config.toml
num_hidden_layers = 8
hidden_size = 320
num_attention_heads = 5
num_key_value_heads = 1
head_dim = 64
intermediate_size = 1280
vocab_size = 4383
hidden_act = "gelu"
norm = "layernorm"
norm_place = "pre"
norm_eps = 1e-06
positions = "rope"
rope_theta = 10000.0
rope_fraction = 0.25
qk_norm = false
attn_scale = 0.125
bias = "none"
tie_word_embeddings = true
parallel_block = true
init = "normal"
init_std_qkv = 0.0356
init_std_o = 0.0442
init_std_up = 0.051
init_std_down = 0.051
optimizer = "soap_variant"
learning_rate = 0.0108
weight_decay = 0.0
lr_head = 0.00846
max_grad_norm = 1.0
warmup_steps = 200
schedule = "wsd"
decay_fraction = 1.0
decay_shape = "linear"
final_lr_fraction = 0.05
batch_tokens = 131072
max_seq_len = 256
doc_mask = true
train_tokens = 409600000
max_steps = 3126
dataset = "wikipedia_en"
Each number is 128 + 32 x the weight over its row's rms, rounded and kept within 0 to 255. Layers, rows and columns count from 0. Numbers have three digits each. The size before them is the row's rms in percent of the matrix's.

# layer 4 attention query, 320x320, rms 0.0356, rows 17-33,81-97,145-160,209-224,272-288, columns 192-255
099:104141129139153082172168108151214128127121132164187172166167094092112129141197138073137161112182145173058163139113058136137113153149118072122153139108121156159189111110165099079147144081136173
095:115113178116090138105150105134070126182096086122113124119105150151145148072069137133118176141166083110105132085140098161095125103186103189181080095109091078143133134123092161157104136102131099
097:168126080131152121125135128175121167087065092086138165126087144093122081189160185146140107097088128157182098110172158118104161078144207141117119136090157111142160146156128198158119156147153082
102:130103111120126167117159128135114188091090121207031151090103161086118150147118121123129097144139088164135123168138134153100129193114192187133100138120099139140163095171202143151130147080158113
103:134121116074110133116102168128097144178128188116135086175102036189127128153161082148098115095084061156112136171100153090124152132134132103165083088104152163118138106120169148137149139156119112
104:106155135168172149108163155102163075107076121110120128149117171109099116108124143095165156118135126152173100120071140144169139208119107139062111148137091128097152110123097192091117127141097194
102:109127136117144116122079162126126111163148158172131128157135194115070162105171115148163179079090115071136110083175070121110120105170082208202142121111112100132112130132134169099136095117143145
094:163108155127173073126111127130139107111114066059142115142144103166165133089162074123137131139154150146131112147059111142189117143173167114094086126113130130120125092117131093074149109136201173
106:041176128080103187139132089157057105112192110145112123136127167104124138188166189160155142112100120157107170126122092079096148135146169161127103161147139164082132127101123197148172074144149152
094:132088077083123144094162114129087116184148106135121085165160136155077168122100163116132133118118164121103096147144165119094135105092143172147130102100128088167102128127177144144139131082086114
102:146145110144131142126114163123081136147119134104151144137142155178100229089096089146080197173047096129114111153108103103067137132130118093123156159124159146022147092199116118128146135200069196
103:172126132126081188089083156080121146090091091170166079164060141124105148180157132175174122173137163113155099129140166115099073117134047106167122108112051133141177121169162130149199127111181142
106:110054171178137124078063130117115140146124141174095107134115106138156175140159151117141152086131144180150148147153140105092150131149113183147106130134155142106139135097066159148133123050131117
097:166141143134128213155148092076157069115108116159121156191157110123153112150087145138121124157087153147087135164162078159090157135120134155151086098134180120150115046190180176109099065154129213
099:109113059101174101172157194115134153133068127138120139191114157160190107057120102177082149136058126151152111125123097110146149166104111170104117172143116091099155136135132094113110107078128161
100:198121143096174122142121139154133161089161137210151180127114118182144174132117107182130155130093135114120129104073114113153130147206149136124181168056195102125190054063126167131147177126114141
094:165143124088171087095132099115164106090078111184142122143134135079128091095143079115154131138133131160124107134119140172156151097192184128107097110097153183139106118159168143087102111094097159
104:103169119063110131121146140113135076078153145075120147069100109123159083076102146087133169123121131178104154148094105130102208196063140103054144117167094153191185121110091130131169110137191132
096:089169086147154090137152139127156151099140176177113175088142158094129104173091056116136176119167097141110154105143097127069176089169093163077126084135105183104107093168114130150111130135139105
108:164176112123096096108176122128143049167132114098117124158100114132034152152145129142149127072153165213153128136114115116110116134138119125152137209126150157162120125178137129114130142087163112
100:109128150071151085114181062071136132133171124119144161069106141141085130103162147161138123097147114153117118173095118161094120132106155174110126132082079113076137145151116134154163194135145134
101:148121129098150130205149197148122165147204109122105085135097105195129100156145108115146130137143127118107161137116143114140178098124133147153120103151199137139130163067226119124122085087147199
108:105131118077111188149108162166107109148159070152129182121183200124166139059097147108137055115124154093159134133128091205106143130190111124028109217146081125088133121096127153075129162093064189
094:097123090110109088137153165137116203062047108131099126175099135116172147099130174110183138118189131168166143080159164181087046181113125091111149112137109101124176125144169143096126125160187114
099:108112189091175146153107157112073093102068115091083081139091157167164171148098155131122100087104114106138096162122093157154099198091183073172139065110198161117141151122089137193145125095155107
100:145157155086158149118123112165106122199080074170125135147175162146124120074050112085133099105177144167128140067093076135148137097141152142113067133077113159086128108121190107159135144190099122
100:148126126138154115104094127123122174160139148160137099109143122170169127181160098124152096155130104134157112139159134071136126117089135121106125156065145172166185056129199113184143111080128112
108:180146158131120108183109080106033120133139146084144170128092073170130133080149076146150106109168138102124118096081166146107102077176118161078127124208141101122199120131089126097156154119108087
096:068121143109152160134101142171143077156116137168140139161152164140161155069135133078073139146176089082086134135082157156085133164150091092143124096155148108137111109137165105148132117134145132
106:131121154142123112136143120151098118136167158121148061068188160144116167141130115131092107153103132120138128185190130104134192099154166137105130167118175163142140093093118116150147178079111120
099:144140141080107096168092140123137127157093113062116117159138131112128115180119143115198193148093143107135138146114165108104103142103099056159102085128113136205140083054178062146157049105109154
105:113158110111087097115167150156117114107162103143102141199149147115117200170103108149086079125093172101192112141191130112179214106087124114114125082077110179126135096162128128139187143123135135
087:134171149069144145126124128075106081142103125184120131137145203171163133142131118126174102142140110192114080122110151125170122069119103096097096109064155177107178155100126079086134163158174037
112:143175121140157092115136147143127127172089042114141110171169107146195145120181058124136129062128087123189092139150134171141127186189153161164141184085094075156090138167119138128117159123129144
101:123157121165093112138112154155194132108112121058092151159134133156119077109107045113113095074161099156080098107130097130106181076105134076108118123153129212137068137120084111115194118126199156
111:098136152083181140097180100106133161155085138109135158091138157129142082151102114137052127185112088166145153161087102094098166169187131130136103127117110161096121089151116110159120115103116116
094:093136149169170114147206139118133080175128103140111121128091096137152135137150126120116125108126172151104094120146157127123107109138150128085055145139108133124141132161127098184118134148183157
104:095148143132099143131114167085093079141127170101138172070075122071090077060101142151101220106138104180088098119132124105120095116052134187148147129194102110138136101165109114156139145153129078
100:151133105112161141108102174069109146141198147104156166083151156141131174168139150070103141153131129103139140077119084155105137154138147152106112141109158117146066078160144183137079112170150111
106:089117149087202149112126181115174163161106148180141129082173139123197115142101189087153128079119134121107154073136105159145154101104173081065179096153095093093118117130126142125119168092126168
095:106079111124109155164167085131123098127084105141124179156143191149087071109085187119112121069129123173150157107188147111159129083145173114136116068110121077084194106092087108120118168106149110
105:142089134114208121147149107080139105088099111144099114127135160128195127118100130103187124121138164108149110143143079155165124135180093119125200149073179164097110100082094159140149073144150151
101:188092157102143092108120136152168095108153070220162129096104174130132160079133121129140134142116151101133137118164102165127164153153154132118104145087137081147147088140162137149137185155140123
108:142168140139109114188159106144174146155100124182116162133097173156125149089207085100121083087161081153169126103134090144106143145140115111082187070101145144153099158171162133112127096089185163
101:171192139134162162149088092128138077120141187088168131153148188130127141069104096160148186147123150135113172216149114137114143105093097112115190128168101186133147107102145133119139087133068116
108:081144140173060185091167119098167113133104143107147156074116128148100121108109168154106126128170126119077040145106083173103105109102168116159098111151117139134131172166136136117146159145126132
103:127140137184181124100127095106113117185120108118145074093123129177136132149131102150137169155127123133091133145165109153181113238154145184111134175091163165125154146080139095130050182102106093
105:102149110118118160132116136133204147098119107148078154171070128109116118108199080080131122110057111102128115141086137127108089096081140090119108155131131117082125131105143090099138080094174144
105:112092116098103138154089112146145129074084094111131093201075144035167175149089121151145105119141092130111118116135134125113156136140093069098126162148141134101091089133129112115160126094160116
106:131080132071147118153118126158139120149131112135116083148077101120159158146133164118160122133084193147092105101151133061158120166073126192149122133135163117146135097170123192168108130085144070
102:123140099131139150172160141117111114072156109156142193106163154113133110134148137155174071133137085129132122115081104139139122093086145094123137122103106094132129135086125157137145102157116165
091:079142114125159111157083125114190098177107089097115121101084146117086159101126139132089136165070126139160158149091150094085147114112043133125097172140093135134126172170114131161091184104153093
099:133145159123126117171225115101122111182134135149075200140149138145106162177204140091091082088092163125061092158091154153109154171136171117158153140120137163143120142145132117076124161142142116
098:129083126116115137150128134117128098156124119140164155131104181117153110146136169129188088104130116142124164131186092130184115087097177133111144150087139108091154064109123083121125074136170090
099:117079128156178112112132143092096133119144107114165135151095164221107156147124179069112190136111143108172194138105126100153144131108156144139154108109171188130058080100114144127053059126101171
093:179179113052142131137074126085074127135165177123201143147129120125172074150143151089212078076172105128176138089139138191128143074112087122159146123177076078068134165102110163125143140091106100
092:078051128097101185167152182117181084128141101113138144154114119180153069154106162126113148139118120132103154127165107134113137108114128158201062073128163141062124134133102135131077189092104095
094:148107143116132114123100087123165127099125126151100091126146144140124096131150097147106124165121137133118182073109127134154083140161175184171107101159150118083151196170116145158139126179150121
097:145111115124152128087179159164162144176148080152101126109094170217102130091181152133138111135129090125123120074110131184161130108170164085074115077118119043050095084145193096167103094138146101
095:148171121094119165144140088126164128095123090087095109113167107138105143133199107038141166133169127161109149061081075115160096132057079127136124065087113210161108180120202138206161084123111122
098:141117207140171163136105129138123120114176134103146106113118171171122148108082069133133146112126174155119124172106146168057115060151099134137219138160159165102100117169150155126127136170114109
094:113142135132060146089131148138165159145117153112092149142119075167125139149145159131100150126149149139108165115112126113140130113145123116191119132137102128114138147114060078159173146107100114
093:144133144194155092092051157201120145112158133117111079083126123114118132185159177079089100100113044104090146121125152120102067159167111155172102093081099178166139106111150181165136133063117086
104:177105188097125119130147158120154111090140156187095154161107177136156116077154071057114151128131118098061090149103156134084137133134169167128141121137098146110088167125161124129120081120129136
095:185101153179089184147079119121066115124107120107191183130111134169182082058133142085154142121116179077109218064117117140108114115148126176127137131166147087169202121133175130145168112093104158
096:140110087130134145104128158168155041118154122157170114132081073166114099171085133156067131138128111138177121138167088158128123140133146072127072066113149133102119112112162155209053183125186110
105:183155134126132157153110144147152105143145185088147143115138148115137102121161139115124118101125126170107138104146099146101233109183139144130183157161172132174105118124127164167110122113156131
099:171139149106114065079152125170183159145153159093100198120117091084168171133115105143136130058100152153086129160103177195072199170098201152180143143144141115137135167162160134069137088137168166
105:175167130163178078107098101062150115150090076110214121079174128134162088144112164106136192085134043188100204109099087113137070158124078130170147148088126124097107159078151126160132140174123115
096:157130105089117158069131098173147091127160158105083111166177159099131182122176102152130119166178133117147098079197127174118142088114132137087125131074156113072122125168082129122147146119123127
106:120180141098129124159118095112123080113182158189076119149145146153110136152104150192195103130242113156142162121124105168099075153103129107122128119085165103068184143124135130066136123072105149
100:153132115108121159178091153138179166079123194162140136170129134164102187111157118137169123183088100145128100120142147089122074154138174119144121099106169162126068117115094144096141160129125100
103:148158129136133188135121110120099124150093107141113177130165130085131106110186185103203095069165157125134099094113120155191138128163110071076120145094159171119128106146144131060118100123125143
103:123156106111107161169160105102163134087122173145134141178043118086066098103075114138144125106180093161128186130126136142157105172155089110089128117144136096109108167126120086150133164138130148
102:113092212116143031132112168156090174145128133080065093124184114179136170163160102083137143206098090137177087145158113096161127121112161098149154133105148127126124155121121121116097158135126105
101:188147140100134116163170133088103121138117068174157141121187145091146084104114142113139176094240140167150127128096077106148170147095110187070132134115139105147173086124130124184116176168110202
096:125116114104150116209118084058082156146112088132139113125119172107142132192174186133158144089121133183132086083172079129134118106092154086099133143121155176136160090126203099147172096070170153
102:181121187119108142064112124080095193098098051121167137087090143147170122096138056186129144083170101173106120113103181115155068136125076114100157141140145084102145128147126122096164137166158153
104:119094116109150207090133085169159151137154098127153111179136113108110097128090123177137160114151127122130102117125130115141093093109116050111122149095110085105165161128172107112094145089135166
121:195145103121159168121097136161098161105162149122114124056155155130120162112170102134069121145078091062079112092171152126109210146141162136096189161103173174123104092102117188098181130107112165
105:147143114084135189089131106134192177077097133159144112103110137136140091139138127146152134152094121113090153152128185150126104109129075126107207114112146098109113140090094121149163097112150122
093:094105106088102160178163071123143176184165127062095128169120195180124123185128147199145062117129129130160151108118135157092131086104158137083140106065150106135141162099129070123124143071198107
108:127150128096189134124101079099063124120145162163096090088186191126197082105134146087130139146159136126076099059090127132068124107140128131101137179104139122130099170082135118057097136093103165
# layer 4 attention key, 64x320, rms 0.0356, rows 16-32, columns 192-255
101:148178117093127086172162156147058103094116122091144061133156173089051197173158113126087194091136145102183136177135168105153109101152137134187180079091162129114109105048089182107220101123128142
096:100136121132135187182150145155166131127140146160128083142120101138070089172106112123101116102128103146138124149149138118120161179103137121177176162118158124104077118220139112112123139177120147
103:153181104148140135139141145144134146106140141131106102142135137154115122103106090154156110134136146150127101132072161093146132135116187167135177121129147106147121062120139129145149117078123188
090:107061105155128121167088165090157072125159113152121164139113126101100110118101161086129134140150098095153150115130108097094119140120079168103089085220140148105158159055092107159084084079120162
098:096099160174099148195102155159151067173103137147184153170121092144091086112124096099125158142061165139140112137175134123126171152147064103124141141150173175114122120116106106174117095136168129
098:106181182115115150127102151155180121135100102126106129061166111080169110109144127153179102088220136109116115101072086195113170077166090147145242196155098097190148116111133125116112095145084188
102:186110107106163135094117130114101099104134132123139142120154104172141101175148128126143146175137104147069118095147103131155130093123162102138153048134151067135201113147114130092095113143159173
097:162208087165168044110106077079188093167091140117166126083134137096125150142161114183138095108140194119134138138121145152131138146138130100086106181154120194209126079124084117129187174139097089
099:116150135100106092135175130135096174121098162141147166154169138156106093136155170132193122099159125155085096098157160156165103095120045094161177168087092061100107145082180139146150143125073113
099:170135144120114104096135146128086113072121184116138095118107134128100102147120158122101122125161208098164138119113132082153120127112078136116156130148113132172117139162083132094144127096121143
102:114124163120131167094090197168145195057094186143154156180141183124147148091076168140158094132104089082104164124083113136126122126138083090178159110119130071112091119128083106100168070133119119
105:105134113182126125125087132093055186076124124165090118155101161102183129124113146133169140149183112128149116121173120127147118091091110124121132204067148097189148128097143121130145138162159124
096:180179160174175049122187110144131072089199154074118134081173123133069134115127105118065126066091108135088124182112108158095116142197125119101092141136154148124133130107107122126082106164149196
103:120184115094131184136151100103139127216102095164114120145121103122134132124107101120166136145104162101184112179111098113132141123062058081114108161119159098095068166120168130130091102168171156
099:127178149126159113162122124160137152165155113131156151038113078163104160149115124101137086188174130176184111088164165127072150095178153108072082093146149171162105097153138138152167216088154100
094:131152162104117159116122126136163139115068185072072062107120103123119172123132126099143096156180100194114041149161149179127093094130106089186127137127145149129119178150125103138181120141182092
101:091113165141128152090138091125083165106151103157066127126124117119136145175153136118110138193111129162087115137115168103164175133096112143149083191138096158098092144124192084146091148144065132